From a checkpoint of a small transformer trained on Wikipedia.
Size: 13 layers, width 224, 4 heads of 64, MLP 640 tanh GELU, vocabulary 858, 7M parameters.
Architecture: LayerNorm before each block, learned positions, biases, tied embeddings.
Training: 129M tokens, 2014 steps.
Each number is 500 + 40 x the weight over the matrix's rms, rounded and kept within 0 to 999. Layers, rows and columns count from 0. Numbers have three digits each.

# k: layer 4 attention key, 256x224, rms 0.1, rows 154-191, columns 112-223
# q: layer 4 attention query, 256x224, rms 0.106, rows 155-191, columns 112-223
# v: layer 4 attention value, 256x224, rms 0.0795, rows 128-150, columns 112-223
# o: layer 4 attention output (transposed), 256x224, rms 0.0733, rows 128-149, columns 112-223
k154:453472473538507483450494509553510506546466484497493464503469477486493499493550458550484526566497493531471476483500498534522502495489513483505600517510525419485489475382509494459557460470544477478463515502511536562535491515536500480602521600426484479476550530543546526481468492519439560518483509567428514444442526456520579535483492506486
q155:490441484499486551468542468553501524519527518532510488528528480566572455485476542518540506523521505487411542465491457417456483560473429524527435492485537488413493467510536524483496528520480460451431489524515477525493436461503445460421449569457491465550537505492549466470500447491463502504524513510475485508523463554468494517488431540500
k155:500540508465514456477492466489508487480464539499548498498438527511474485457482518495422443466501506496481483533532523529473557497480458520491551513483515407514503574499559554436470484489482530471526523432485571499479475516533539527532530488518497494507518498470528470501474524531514485515452536451502535544559528551518530556423416533453
q156:541556562522525471489474517570437521472519489495532469521496536451541463495480454509470538474475499540535457495470530475445464500506533486465487449448494486520496519461484515520470497549519514523458496472446511480465461532483513507514470516516459459513537485537482486486440486560507536497487456494487501501515483531533506506523517500476
k156:453533496547470548498529508526476475452459496510513536491468475500421552534476462460502510490475486490588452519457507475410586533551462523511489498530538566534500503500508528507516556502547512491544474484443502491459556460486462485522470501482535516520500512485475536517512529477491478516507477510480504506540509489541570553504535502469
q157:443490506507515496528524497557479512551444472530543518475486504525493469467495505483568431518567469547536465478539474451508474435506493494472489495487508496501470521512517498444511497505466449544496472547462469524452498514551506491517551466546517493486499491494492470552508443523507503456516469489537533490433461526508459548546483520538
k157:531524530526477492468507556501480443495528483475488488548480445568475519444507512529488520511431531540450434533549483501423496537464494558516532520476465500468535498464476458498538481551486518491521499577518435531583455450464525525474484529471518490520481508459534515514546514438420488411541464520538502525472522486479506464547466488505
q158:559544477418469540482476507506489518480543479528519539514476508524502507511541521484438519501475532466541472489500470536494507492494443473499579432442536540549474497504443442508482509544504446471487512517512529529504505496558550544520514498500503590499554480536433511510456516496514543495505538514481499526483538490495522484516508483481
k158:491533447509519466541476469595485463499527487489488450441538465528510536532505497510502485470484485495543438526507467446512570463523458484554518512457539496466476530454558488529520506434550516557473468490423503521525534532483478483483591525516520480548469532465469511497504467511469530454458485504505494543434438480489466561488505528460
q159:501543519485480546522505480535470512502508548479527484505525498519503468499515480452476446491526490508541479508557515481470475482532515458452492494464488510465489485519531538495501524461498473509495588532479578489510473523507521463495526514466604480481520508535525472524506429470497505469504502474516500531509431478481465483573503433463
k159:487533582524500481550558480515492518490469525464482488488492466447454535541514519484476493513446480493461482551455523459479518446473511521472551483481541490538466475529448535541487452541465452461497511517570438511492478469528519490505507501481462437507531476543562518526500505487470528492531475525426550490472500510533454409460555508515
q160:518450474488453491511503530500485543486484516562460533526519468536531542455528576475489520450491463513534535513457521470468540467495482483516544514542508517449486471542498515493478480477479461501515542491501451498482518514523526471509565510484482463523492514542494477496498472497530488504452499497523459497508486544493497458571461509555
k160:465484556492524484480480507475491450472524506483539534463495481435527534496496447529487475550515481461466414532537543484560515478525537551473431502470437514548517541482555451549520501530495488477471502522562530566534474476497497526518500419533490490445488513465485481479486497459478470491500487550513463481525494486463475451498529503529
q161:490506524500523486484494454476490496512481457450486500495537498562505403507469512456437506495496558485449502541499426455548466594479588544471522507532543532455531510483504542535497469565573523532513493487542516534499514473551526525550483475445474438495515500530499524535470532488458476511528516480530435503518541501519494504470484473516
k161:476498484441520483463493567523502545536498498479499455472529489489532543515532511491488501518475516514477543519528535524502492496526543464501566539498496493537469511491522526474485509556510490479490517520526542481409490501475496497437521515542543494499470529479571487485453460473540487506476490457476519518554493545504520525556552542519
q162:527429510519428495481484425532552552544433537494458493525561538530454414466542506494531463473541491471549485473562560539552499464533515513493494499460496524511515497499505504529518469535476481492477497496540538537527503534522503460521534497573486506465536553506484500521436584532508395485481529501473574519451469517602518519477523468495
k162:454503531538517475473482498478495472467554424496535502506493510557497521503475484481502452492493500515465514466567435485473443513474473499532540464535538536551444527452538447542512413478554498492478477472489514504463537485537501536455488456505481507450504545452394452486513522524472527457491514594547499507495483502488518544470481552550
q163:478570556473504495542528494516537485480487518484493502560453545519495475410514484507529456471554480479527598476472447439556447466471516461467511519526460494524472514545527404542457467470494509562558509488530515494461503538417504520522430466527498461414538516547442409470582459445508511538527534483530547476544597453490549523508496473545
k163:441513460514491512499485500446466544540466520503483507508563435493543459511468583487471460465515508542455515556450548484527531524466518531618472485503503543521506494547413476461517524553454522484493492501493434540416474508536547483506474497526449494515505555492507491585481442550483452484493592511524452510507490508452423492462525554496
q164:472572520458493505445472530482491496490517506523456528504497476495552483543484466481539466468450518525480448486534537484498464514541488468531552494440458494498461509477506476512541471530470518509464484518520534469506476476516494462569560538576491486436487481502501498521473545503520494477490551498484540515530522533504502495499507486507
k164:499463507485478487538493461496507485441449429462504460481526518469497491503487537519512487526493525474540532463562519454502504475478498518475479526526499519450488470542481473469487493451532503520504480487465465568492491522509524511578433504461482516560501506506448546514480450455569525479529483503518516512523441545504473444485532561470
q165:487503550530457512545503505429464557514563495512449483477512520468475545475495507488545446460488453494499498552500539471498486495548463471570474473479454486529519494499507501468502532462498505494514501486495505568472462487485520560499536552476496548486509511540543548469509426524527476498517519535499462482521479505541505494474455553459
k165:481461521465480540553468492486523500468500373493530469502489457495487459490529511534479495493488470532527487542464534561501478492524428530499507496506517551525522485493531492518442519534437489471527517550524469467479501486450516492496531471542446488461457471547425482514553482550534454536503483466481468531532514528493585487487537452560
q166:489504450531531481482533554450474486464488563523509514490468499494493515528447502466521507518522472520512473526575507512498544502515491543471511490495576559554536507538517505490503498495554466540576469523516499448499513456552484495472533446485486542572466486518564560512478491442488516485508451485448506484486431483457500525480486570488
k166:532495502512508514505506538447441480529474529437447495550515455468502554461485459513502507530533516538506505524447530505539498480496535450460450501438501480484537456530480498501537535464500511544508471495536554515531537492433522472535528487478571489444503457474513504482520584450516467501528492505496497430525545554485501484510513527474
q167:548519508571466510553534525515469509528537482550508485503496520454530456492493511448507495514487510533467473520473439548423491489520500499495474459505521515484426525518480430470539488512461455539447497522486474500416427514493443466478486544517409500464513513535549493446486479498470535502495476495511486499420492505466505529478505480432
k167:494496480423528549490520543501521479517536457427490537567505471476433492516457516461570541456465489536426519466463463435530494515507500473486519539518504487503536430446486536559512535472442510484538490562528489519492505527480562494527509468490521503553465509510534438553562461515478470522493489493477441474549534498540542441491427408505
q168:510533472535458542488560411513528468459535509486497539481460463558457502519514566495494492451435544533489493499478531465455436473501441496483533539491496510473469527458519570536524484482497565459478526486515531532469528496519560453499488494467537547499485493447521495466466514523558500531504477468542543532511516546441525513487486519462
k168:477485515494468460549467452493528503535479454464549472456476498464495474522487524430515515581483502492490522508467589517429456541500492459552541542522500422504528518513479530495495505491476501483443506441532567500574430589509496523530484538519428541511506513518471499478490545498515523549471557475462544566493513464471495518495532441502
q169:573486528452540485482470549478506511521501485489468461490548510446502497471477452515534441524446536527513508540535472534508504542505457436474497456513453457532520478465529446495518491547448479528501521505487480528484566469521444549495465473489463480600460456531503512455452489538559439504517497489559478534498455574483540592497530470486
k169:544439508538489495488514505535494494470482469536522460528505502496501461513524469538512527478534480471557482506490526490496550460529467517484518513563467472477561479477556468521424477506556543479535482465518467503440504563509519433488465494476505464450491509512476502454484439498518512480476480435554479532539520522546469424519543474507
q170:556466529526476476497480496503489514491492461495465526443545475463470477536506535473502520451494527482515528475524494455503521605497502505483496539494453508492470477470477488480475475531492520546531528512465506513493544531513486446474490488535495494470535504527445496437496445519509450525440521523513533500430498472539506453518529524493
k170:437562494462513561449504497500547572495500443511517537521567551507525480433478466514481497502559500526438474474525495511493490495493459509539444483551492497556545534516491495534516540496518461531476445502499487530447520508514520450526499513489501452498467486522530471524472526539504476491484524500508526553486519503462507485497455511546
q171:541540489493616483552489527502452438572559488514532536457534433485553560481507517554532525517528565479480513486572483497519512501441530530510467510519501528460462476537527539498471472538463487543504494463448504505434529449525538422501469493487491483514475533527479527496524541528472477474466519438506484430509517500500518483498547476492
k171:526541500504452497509546541478549539445502510531477517498530577453500496459549528552484584497518441521470522478466485467533487573530450491493543539512502511531489517445495523514530511500528492492465481528524526515539520468435466498498516535433499502481528488526543520524452507522502559524512483481557493496490522489476492500451477483502
q172:496449502579520454536488497478472461489481482532546483506425493530460479494497439515568460517496482490498550546537500544480461516472535521574433464505499461491509515495509461492482497494507454515463457513521496501467489489503531549544499517486492503497551509488471488545549550552495450524483471458523481481503481467478469481507514512454
k172:485451518486497521507551503465510448533538539442455442541530561477533525529481546501491445484590505534477537501459451514458525536539502499485539480466469551489492464482481518517550482560484485429507554553465468485544497565438471528507530494474483499489485483459550453529492478500476487511483480497534479493480498492584528447525481463514
q173:505467533475535485521518485520511507460461478515536524484504510463503473509473477486529482550512480507539557486495486520531500497523510507508497503499481507521480492577506506510512497501516536542500525476532509481500437475490519521512477475540503521515543441483519486524499463508474517508481496542541531462506521485535467518548525482488
k173:492509511494442486478454504469448514559592482497450446502545494485508491492497507496554536519520486534532496503544502479488541484494466534495528499460477558497484449490499511515516513533455547467486479518526467506533505491499513532486498468487480512520515486511465465469512508511458493458586475508529517547502498474424543481519477519533
q174:513496527469488541546535510513451508464484454469541536542480498465430529527510524498518509517468503457560540444507534494505528509567486496534465515463495454529457534474479562445474558477541538503513469458518492459479477515553419543489494530499487490506516519475509423460482538508489503477531490544460494476517523532484481509501492526474
k174:520471465462467466487503505535542520451483518524499484509463532548492458544513451553471421505514500537518448516478489473456513503502481468533517391493484500507526471483448495497476458489498488455509529461413521534486535490535531545538489467522459434476545486555482497468586518504527455533495500537503504472521528414477445498498383470555
q175:412555454469555476463528453471548513472472488484464559513539550504537553502498520503512426497540503445513478526512539476484509521466485462522481527520529624509481523440466468468556496609459496430452506504487522497545506531500493493490506444537561529480510540433419558605520481503516456472541433600477512465498435499493563485484456509490
k175:484444510521518458504453523444448458493522454575564472519455465484546557481481475528483486498507588478525452465460418545521504492451539502502505550475481476568476557547456536480532466505484504504514507536479572498481444555472516429529529498503457508474500586482466541539560495510539474417454463495596546495499512468475531502501510496489
q176:463614494452503532498510528527513509554455477500422521516473448559519477516507520507548450501474467509491473485495502518535495480532503540472492563469530455479475524486543504447463481546515548492538489517517569448549513413544502532489503470449512504435479598520535490522559575531491460514563554523406500467572481514515443522503445518521
k176:487467457515467484456490492497513483493518482497481480424488483462441514460510519595431469517538508473507564534552443545492453417505500460536483506419456482481483458528502491552522487482480479513473502443567411529551576498548522500549461514452507485507550470500476447475476509516496509493532533481557514481490513553517557524534558553553
q177:470540489492473552484489500532533520538486529521547579485480488489523509445522486503462485452505562570535525443513511470478486538461495492450473527555490471512493515491465499535476472464542496531525473551467546537453475469463501493507492543483531472490497438451555483505508524532503521502508480514474555467534512524499498522471458499566
k177:485473422501508481477538459507520438563478549545470531521508483465479476509511488493458507533539457473488558513493467573490508451458522468495481492534446501500442499468454490450494493557544499465488422452478460456471485474509543442477445436408533549535541516482477507521468487484522473497489520491490529557513490510469518492487493471432
q178:461507457476452521508495503507489482497481483429505493508475517540488492478449476504504497475524493425506500449511507519534492540480479498489506515506526535414429530452450510464525481506504515521487573501494466515491499528584466503468434529536516515525525449493465454542520479498506503499468541544504493452502511535472511509474512541531
k178:548447531493520465494460432553496561469476462535514512492543485498481499484514504570499435489520470455504488516542511553492489542478434512550533475532503455570511572550522531514544504522590487452556504468466498504423540530531536541499516484503480527488524457485504465502460490461492506463495518542478498514490469486504460496548405513501
q179:521503486531447463550590509456518453522472502416543506460465517489515486497476520521500553491442510559514485514515501498520486511455537504470533505476489451525420502494533514518524458562482444506517588517432511495488498509459426565477517510537477459545487475538509526470523500489585505469472450517566528491475448512472452500540568517432
k179:524514492480497482511499504521450564488522543512531556520550538534453505495502429454522534484562453476534459501524469439452450458554486524463476459563559496485502503503499520518446492510546542546538467445550498501481434565521544478506513494514583517471512485469495511495531458475466473501428456515523494513486509510484516502445504425512
q180:506472520454511498521492473425468595483503534520516545496474443488512527477505504513466428456493529489483485518500462472527575512479518475568531487500537549545526516568498497538480487516435493519498433527424485491534488491455508521513451523532485502532476477468501473527475471515456485537526508496501489520502513470476516510540486463522
k180:536526482491496475506495516472493539543502489513445482465519514523496499588501488515466517480503462517513534498458568503533508480475542481472499538459463471492532508485449487467507459551399500562580532542565446509554436578464458470518522460512498499463501478476503472498541544491539503521520540576503502567516462544466492463509562552441
q181:508492519524491504579459513550515522514479572557488491487508514432573593480565478557492490563505481499444545535437466509542507489541484568486464506445447470472509513520506524474469592525526558477549458484507468466515462495460513478439526527445502483527496523495455495465544520480450498536523479483543476526533501471498496549581455521450
k181:511519490496450488507502482440536519501469522480507539505412472478486500475499472524458452505471529509459499493522492507484590513484534455450509457553497525502482517502465471487517480465504455491473557563474477517548527500468476508517486535534492529469491535484529484486478548530508512497526551473500526456489498495496540476449514478534
q182:504521501541451537478513513516508485522502506460479507536552496477522493459502522524560485514510452487517514523441524539498489508486458497516510497541565492487485496476515486482514548484563497477478447503504488536510499509485522491426469499480504486515535435495538470481514478475432519477506456491492502518544524483524462486510516508449
k182:510526486486486526489522459507528447549518515514552465488492514523503478499499496533471487507539551500518508582534472508501506456520481514530544508525520563474525520521468461555487531524512488579509513486556522572464534513536529570491510516502564516545529507572476487487522496551515468517462441488501520411552539521517503520482501533515
q183:459487527529552485463457509486552466523556493529496500507468517502544555503489519543506443526507504531475501522515492453540488485477531501526526470543478498526527443461520560544496505516507487477544462491498561503529469440509480440505483498445468512538507498523549490525502485484513474505462524524487489539528564541516465498539463576514
k183:488539453526468480515461515515516526480533480471545512554491525529464483494554508488475526510486497468536493551497483485442460486532459493427490518506514479421481533496482484521420507485472492505494545525484484535493459523456492509528479517502548497498496483561516513514476525440449559572510472438459506516505505495419515580457542512457
q184:541472549465476470437542494536445478462549474488479599490481487520496508509508442516512502543509502519510550508512446480517525493489498489497497449528487520489490515505492472512516546511547492451553496496459525479498542456463476502495516500468467474470472516480481488480473520533548498515493458474510510465505456498523506498529499485530
k184:520513466520485448523432562522461499525498472520467439522515502482489484512515495448489455456560538465520516443502490543470530537509489559440525502494464485506484497516491522499509593470493498520496533543511453494483495475499476497550417510518453454499530431518508531502512468526527528540514451508484442480440513496512493559473537460487
q185:534556498475503531560404548498521478523504528501487502472485480471492517467559470546549537502527492452479483487528531533503505505510489498479444462546511491475532491563487488456471440504480497486509533506502466532479524464465492521436507505530519483455507472523468496487547501483517486555497499497566517472494499528462465484473538548468
k185:487477534455412460486490504459532484498484505485456506473518511506503478441529516480535463509477507465473481484484480510511485468463473487519503509516461489481487506497488508487547512495485518516504458482501454458497507480444524513491488524475444527460452512507486481508544474461464519510513475483454484472467512529554527485481526538512
q186:495450457514475531470497509477495493526495527479520524482524508487462569544553527581473525484544559456465523478470500486490471502489479554527440415554498486426498487466480477438476514478520478497517530545458501528524433486531526575468503462486512484534502424540518505451527551460456479432450457490504462536555511517433487503519503504481
k186:506498487494513427574526535477560496547457524487493511508473564476479512484521529494490479533490491558480509554440495508543512479508468482532540476521473461537517503499442500514488478458523534520460493526479563459504491503501447482508545523493475493491531530514515505436481514601498547507493534467504531508483454483518485556469431504494
q187:501472502514509514476513500439538514531473524511517432538517480534473465577478482497474505496486476457473458426522470489541553478515484453523517505471548533544488493524425489454474535522475480466559466554516499489562515468485525488519479535477457453475501587518495548511481524539541518503497526487507508505463488447534462527546515427470
k187:423526482511453488508473534555517504501536499503514487414423489472481488474512462499512484508496533448535500475549495515487518440445488530415473482552523503472458508452500501486482547482490542457524516508496475479507513506554477515489457499557589483411488518497520432528533517552445471471471539516491546475489469566512524517495523561508
q188:533508500500563460482563455497495544422457515473527533505562592473499463566467449506493557549519499514500539458507477445516459544474539467457500565434464464506489464513510528441500478543535496527451519491526502474519514504495489568496545485471519498465519503463504556484475526479473480514478550484496502482477530499527510513493502486516
k188:485547513456537583481473521432489536507472509474433500527538469523519490488541535508515451487522474518515469480510513507550481570476492521481524460498503465492518497477510506476495460483481513521508505559503481473467494461520531459495467478499500493515494516584493495531518436482519597471483468465497448462516490458519504490592524458527
q189:505440486462516491506489449471541484507485527469476449465485530506520490503468425446530503489490499507543547488488480509476520520448469466540539469498533545510533535485538472486516491502535535478449496515436447508505509489494522542472428489490501477460480538450600531494483448523561511519532482506508516458462442511485507459478527545534
k189:470491547551473518490488460445460496567505466538489470523528508451460465419488535544483473499475507499500531511475521529509473543494526474510488536493498480481521472522544573523475511562453517470512461543563505471434522490459532492482423507525488504523542430420496514568530532494508514510509434454515502523488494449509469509562476510481
q190:475481513493495473470523456508480522463542462500542474576524489511447520536503470554497489435523475494489463524473503515492495493468499490487544504475520546533521525467429499491499564502465478532523491529524521504519525452516517494536495479452459481509450471542450489525482461488456492535509494523518482516504464514576588534470443481475
k190:487510452506493499545555534522476502521504535577473463463524522469498469477528546482494531469501516519504481482512546534497516482524485491453486479441491467491531477429485505405513482485473485465479518501501485488549464550534467519546519413585522490415498504464542446522457501570574442434481493551382572504525443547535435442555463498592
q191:480489557538552504497503506481533502511522469530412489471476556490528523499466486423539545497500463474488480479498536551509491502521497483525522515459459547486503496500552559411509498555538447470503506494431539453522552519529502480535449477574448456479488494526455496559450555484523506457487510544488516530489485531523512465485556519553
k191:467469534484541520466486542514456446477514476461539547522532499501463494464503486441569509434502529529567494446566497509512467504484436501504446505556502514518470498510527536527496518419560521509473475527537467515469515468502493533540475489475515522465501490513517503504561544479489531515538513504529480470481520511472495520564501518503
v128:515526481497560501506491503464451473539548440484471436535499504528534509490487522499470464502505506533505477506545513482582507499513485519537503497484492508508478547508493499519462469420511513542524515535508497487534475474462545524497476461564433523520537502520512499528455512500523533505584472516514514489492508561496467535474582533467
o128:471497537518522486459530481523578516438485558495513553440540519481496519541507530476587555542502490511509520530517461472543480539465528471506529572509440478478525507543484500489555476580486555458471494490485522567470569483502462507504447478521527501443520512463448465486492544499502478503483530511492497465564509484559513449493467502480
v129:536554488515542518535546489551472518461484503513495532465492479506492509503509523489540471482531476508546472535421536478493473464482523522447520502425454550479465488546520488442525519470544550560490460511525461507530431570471543495477479567500518501513512484507505541437458526488544484558557506497500515488558515489511492533486505532506
o129:499448470531482507479491510467551549491535492458524489543451496472482426496551469512454531493490478480502541411486522550501523583524511514554496497559465504514513519486498504490465522522510548519531527469445512488508476399435515495482517537465472585457532462540449495450535481489460569504451442467497463487491496510555511562529496497532
v130:476534593505485498487497568528511516501564491516590478474510494490471492475532579521474526502411465493423503514505476500503544528470531574428501507514472484442548467459474501523484479478448548545499569498501488471521498428427497578459536447536473539530430476513534480477503460470394489465481526562503544480459478488447437435449495494484
o130:584400380514454535508502531577601450461373488488429537514460533475488455500461435546566476505550503537498481531537518550558499497500462466485492515476394580533472522513466474475538420481498428487437469484523493588448506504548517479551430438475487498501500580501482527456441510470510466499525516579487478480512500528535462537458480495530
v131:566472493500483509521481518571511517507516504528513479528437545538453477477490501504493500520544495520503510444538507502421517513523484517488487453531525508501543451447576457490437527461539531465461494452485473516524548483483536534499500476422452519388410461511487547519511486501539520467507489468481475471513513493546482438508493563550
o131:476515431489479480465490433436483493532480467515449502507548452496544529473482507528524462481456504479503528536460512496571509561492551439548576540448501498478526523507458506519546502524489481556505515548537557480479475483438484519553496566527483456522497591550495537483530501561525530554472505450483536539480441455480541474446508467498
v132:478598513415463526526436580478526455488492540510487511529506599535528466534479491466464482541487515429446516533501498490495525503549503472510522449504574533537462528504488462487549519606422513486521498535455519480502482543517530493518488439442450510514540520459412548557534484555547511472464512520522602454448445467485441490481470500499
o132:528471536517455477414514440533434526537494545494536491487536452496517484441522515444550556510527504571511467517494470509485474477499492579529504448502485506527571505554496438465434465397554516500482509451524580490457535504519467499522488512533522515541465444479560438527459500471456498539618511516487420525467582464473492493506550508540
v133:491493511486467551523533576469430516461521528575462546459501567511586482523424481469507530453470471552494452546496475504483483561483418483462470507510470549554490486469505535518560501569488568546462587524457439439484451497506527556481508437431413517470533488403512461481500462482516478504523511472470513415499490524419414463567453495474
o133:489436545500531406436441527514532533538509555489480432544512504417479516485509527511550374441516521493499514446513506572516529497491493544539515458494410485531591531493505445526464497500515502521464477422514637536444530493533442425545514489547482527504394546533538539431485489492500474493474515554577521531510519509545540553507559459535
v134:450531528468536490490490487445501546409476470529562443513573510541528459503540522470541555460445498534434534500531473445461435493498492521494522513526456474543448468490495494487477494514545495500401495532478554536462497481492418523570472416449526558552524457508464528477543497481440504516465543461526584573444525479465469532476531458476
o134:498508502460552478486500499465478479527509518462377510434449508446505537484516466448581500559520491532517454444446507543542546455497433425494506462499492481479531507456536538585592440500527459478523526493509468482522454450510560463547504533469502513498489473497555470459454566536499492406531507559547452434548532517480507490445543550522
v135:552469531521474537487499426429516565531512487467524429554509510476477495542454519474480502570516534537485524523519471501557510493486471501501439511470452510454602515529483474501465478507497482483440493549509484469514512452469487545510536513561521493555528506524522538506488473512475539448505538510436494543470495484495452536512522525488
o135:394539460482529565490544509537525425471440460443508583376503522468497534530527516540492503468504492537540518486545541505458512570512464497498536543477522487579423497479482557480542489482549532497446539453492520556481536545536467494475493525515536509454491518469481485494433539515485548541515558493442501445550498489492515516493507462532
v136:488571479465511489515540510565467516557462521545476543546497570515592438536492515503517475464473444410506469525563517455468501500443509551504488545527536503486473449474502546440476447541532557547530478501495530528452521525486453493463393524434398461430421545511449503519523497463472477522548512536524488450410535507522425472550475524480
o136:494479569547443429498495471464483563437489561521502465431428395491404507510499452477544495485532537524543511496484500502534460452528427545496496460433512531523579489558493432608504462515530467512531563509573479499524512448445520458532544462498522512482535458528522506480492439517516469460414457479528503505527483510500526485498534454447
v137:472473533474511499524521510475488471534508444535509488513554466551506483418444522446492525545456492532506496516467483522467505453471553476505479531534534580524460448492430506543486526492544467499458471485516485400529492444482510549529474492473514521452505475491553477430516561544476537444552447479468475461464520525502485515500534507432
o137:442528518546443474487524505547536479520497468516431502444463546448515527570565511528534503473522458517440448481530495491475499509551427485476482444491421445470550459537502477522520470498487469476509508530477501540451535558505504460538514473495476513525524527413455544523498543484499470494455548478517504493473510466545521465467489521482
v138:478544483475491516535504572509496417495450503524444574439511529487517523503515415509500533456466582510496466484414476472547444461508549506512441496500435539515369499513557472468571521569514519519482451477513530460505486510536574529445560557483484469495530505508478425502479499473511458480509484497553492486463511514532491571521470470533
o138:455503520505480444525446496494512658495502504469561480569490478563462490480494505517530424522487443471534497489544515503471526528570463548529493421502508476493514496492439455534413483469447511419607558493468458485530531445497487494503447470537463453473495458461585501506533568481519491585568465505422498479546580478470533499539503527500
v139:512504491469541482453485472473521471453468492544468517506461463504452550534540501500456466541456493516473469539610517492576448490521473434489574506451461449493522526524481486603509456509556479554508458483512520527538453445497557556571468451543496485524560548567534561510503483536504508450566505523455473495543449479440546528459559527486
o139:463481475503491539439575475538465516468536509445564518504562525486498524478439524481552571457441564498544521492541471485428425603487497518563502526554480457486527488435554542453477513463464544500492431419472556467523530553504465537504519518438522447504521460496470398456485468481580447489476522521503520513543527536520427429486481564539
v140:485517554556489504542508530520487442502508497529538519529463499567476536547501484433452543496467508460472498465502459544471458556520449467540519502550532468475483506447477558489453504484458495520498518470504436458492517477505480482532507575504568489474495518507534573492515534516480506448490490511515514491500564477466548442446495462483
o140:553480509422471487486539460475528483546532502565488463488540544530487513487489532587493502444442491525488487498552517454525540444533511552496470573462454490511496527510483459514520495494440444475501474515495503479518525555535475550509493500505453522556434575507482435520449473483512493554515473502502539556523472524527485502549489514518
v141:491478587551551516525568502468498559554504538436549472593551500532471452446458513427487503580511512536496561545536470586501546546482512539489439475580526500436563437530510477539462414502426539496507463470529522530489537451490497512393499523542377510499431458509565542526500465549455507542379474429505420532475471582453487487571442469581
o141:465458465544519423516482533479477477456498469552468453466451423558552510525581501600458505518483506470569461465485473490563516423569461449528471530420448472560343538446472488487519577538529504445466537529478486508581543568532497555530501519559554538455480508487446481503500479565566537423595517548487514502515467539605518461493546462445
v142:523508499493463503498482556542493522505545512523513518497525504443454540497514463507517495436457536570502469557523476468556457553507509458417516461500469483433564532507512471464444516487512477581475546432501496538467459467492445490497552556540480478558480534550491499475447474491498529512577465480462468492478453517548546439523454557531
o142:496417449479508484474532460461551504441493544517485542535536516468483525455492441474551453478505480457516559502487537492465516471516436497477500484474468452508469494496449537533522472500517513462561502426501467486454540487542554562515442499456509488455474449452463470481518508532526498507467517473513506437524496518473446478484554499495
v143:529524502547520481481499511500519518552483527450539448572450488520524509498503475488552442516561519538475489491476455516476509450494495504491471523516409542427451499484490452521507529489534504444504522504468501515514512439501503519502517537451550500493495444509489514448521482492523516494519520474514464483476496479504494564476493449575
o143:455545525496484512527524454459437512480486388530473520464490489539508470490547523508520527558475489452460540482508541500579525483518519468514557487496549517486487519519419522460499455540475485504509481483506464461517475505441498483483471506548454516481555516491514500495509534506507561497490523505465505498520551538514509516522490540451
v144:507466476476487489490549542520502455543491531458524505453554544572572467452412465506514440456567516580572495497470519508540556498503495549487537491557527478483439439449488525506495536450525493453513489516541513476497575465497516516453505500503498541476488508496467448555517548503516491481540469556552523441492447540475454506507376469467
o144:528506534555514474549453519490494562477476461507475443473480436460458429512516459471551497509467445500550479537433476472478459455531522493504512480431504513497491529477507457487490484594490513510547508547447389549549495458492455467517477483496434449458477438484585520458501461505520529518483536417542495510459499497533462479552610487515
v145:443570538542532392485498525522505491547528521525493506458501496427492561504507467478510384442484520560474506510495486423546458410487515512465495489421396451423460504551488468483580497545473529524472510463487524550454484466478517544535565570523497479586462522445544546515502386438495467490539490462472520511447489505494491461518409501605
o145:437406574484494572537559527469487512495539485485544492485480538533470489478528492459558466498537459486526545482577579559435544504534435539540491504530585518532568529490536481490439488500488462529528495502462506537574534502528587558536476474451458488444532462575529450470441514521453540516462499541490515474518503455473578497494504543483
v146:513456435499493473521493459548491492490509486497542502483483532525500513495465449513485467515489503530551493521506514530508497471468497494523555497499537514492485489464494466490512473531498492410539472475493470469536540474531519509448446496507527500471496530453483486427526532491499514492516458552526478478467512469469472528450514489454
o146:526544552516487478547499514513519470559512535510464468481468500500527539470504466456566484503515486522529470458478539503525504521516539483470485490500533451523532496532434515514442522487512461478527483495463474533473485526489467464533509514518496484507481466515505556548473516532464510486519522466485507475520485503545439475532454480491
v147:495467537453496495509481583475472454499506531520412467484500513485509520508525527499499514515504512552465497496484454469544509515449519458481537472480511501493448481524501507544498579498461496516587457475572510519580524411499542554489514559486427507470561490556437451514435577517518465479511480524465564493530453438561490480504491541543
o147:500529514538409430492488445548485578438535509458486463577544495540476524500456455467488470510408550442553544531499495469495491546482491536549510532488467435463483533468524528565543516519577589465490530474472539544465504457540470498480440441481520491533512506477542519489528484525525513576538497457483460422546579511482493469470517522463
v148:528575459513484469528415513520521406468496497523437489479420461494535472481519489527625544482456463513426451554444505444488495468524550472493494490482507498564402564489537462493460462497515460546512448484529516440511505514546481474499449442457531497469575419482479485509456478509486468472510537497507472514511523419544506536472492501497
o148:487421483546468503494488469460536519467486503502503480503564496515489537498456582473478526497463471444541544438519558506477445552470493557548468481487491527505551498539476563486522449405466558452474483536517534478476506478469514494480517493545498497495493561442514510484544532537478514535504423491488516419500462484482518508533473519438
v149:522564518447507462469478497524479475473544473514584532492495566518530517526479561497488509455490553478463477445540547474461613520532485531515538538542474522541545553495471533573500564485440488491494505484439486559458455496452509523584527484478543512539509472510514526493495487502514536506522511525542552498434436500518473435496530478447
o149:482476504476521511427499476428522474531469545535474492488590391525528517462560476511559531507553473541459526567511483531506430471466460507516505527470463504464535524492553491460513457508531436542468492518545554417512502495577545501493465488499498497461483547443554447510514485468504439503514519516469484463541545513460458539469529542498
v150:548491519550485499511543534582474481565470561499500542486484483462520529475457515511525455438544586590512505492560437516508491483524494553499543537492516527499452503540501489526395491451474503564532447482532500577566544470468514562514517506570469461520473506526484465518480565520481527485497443526530428487488544466531503479502472448521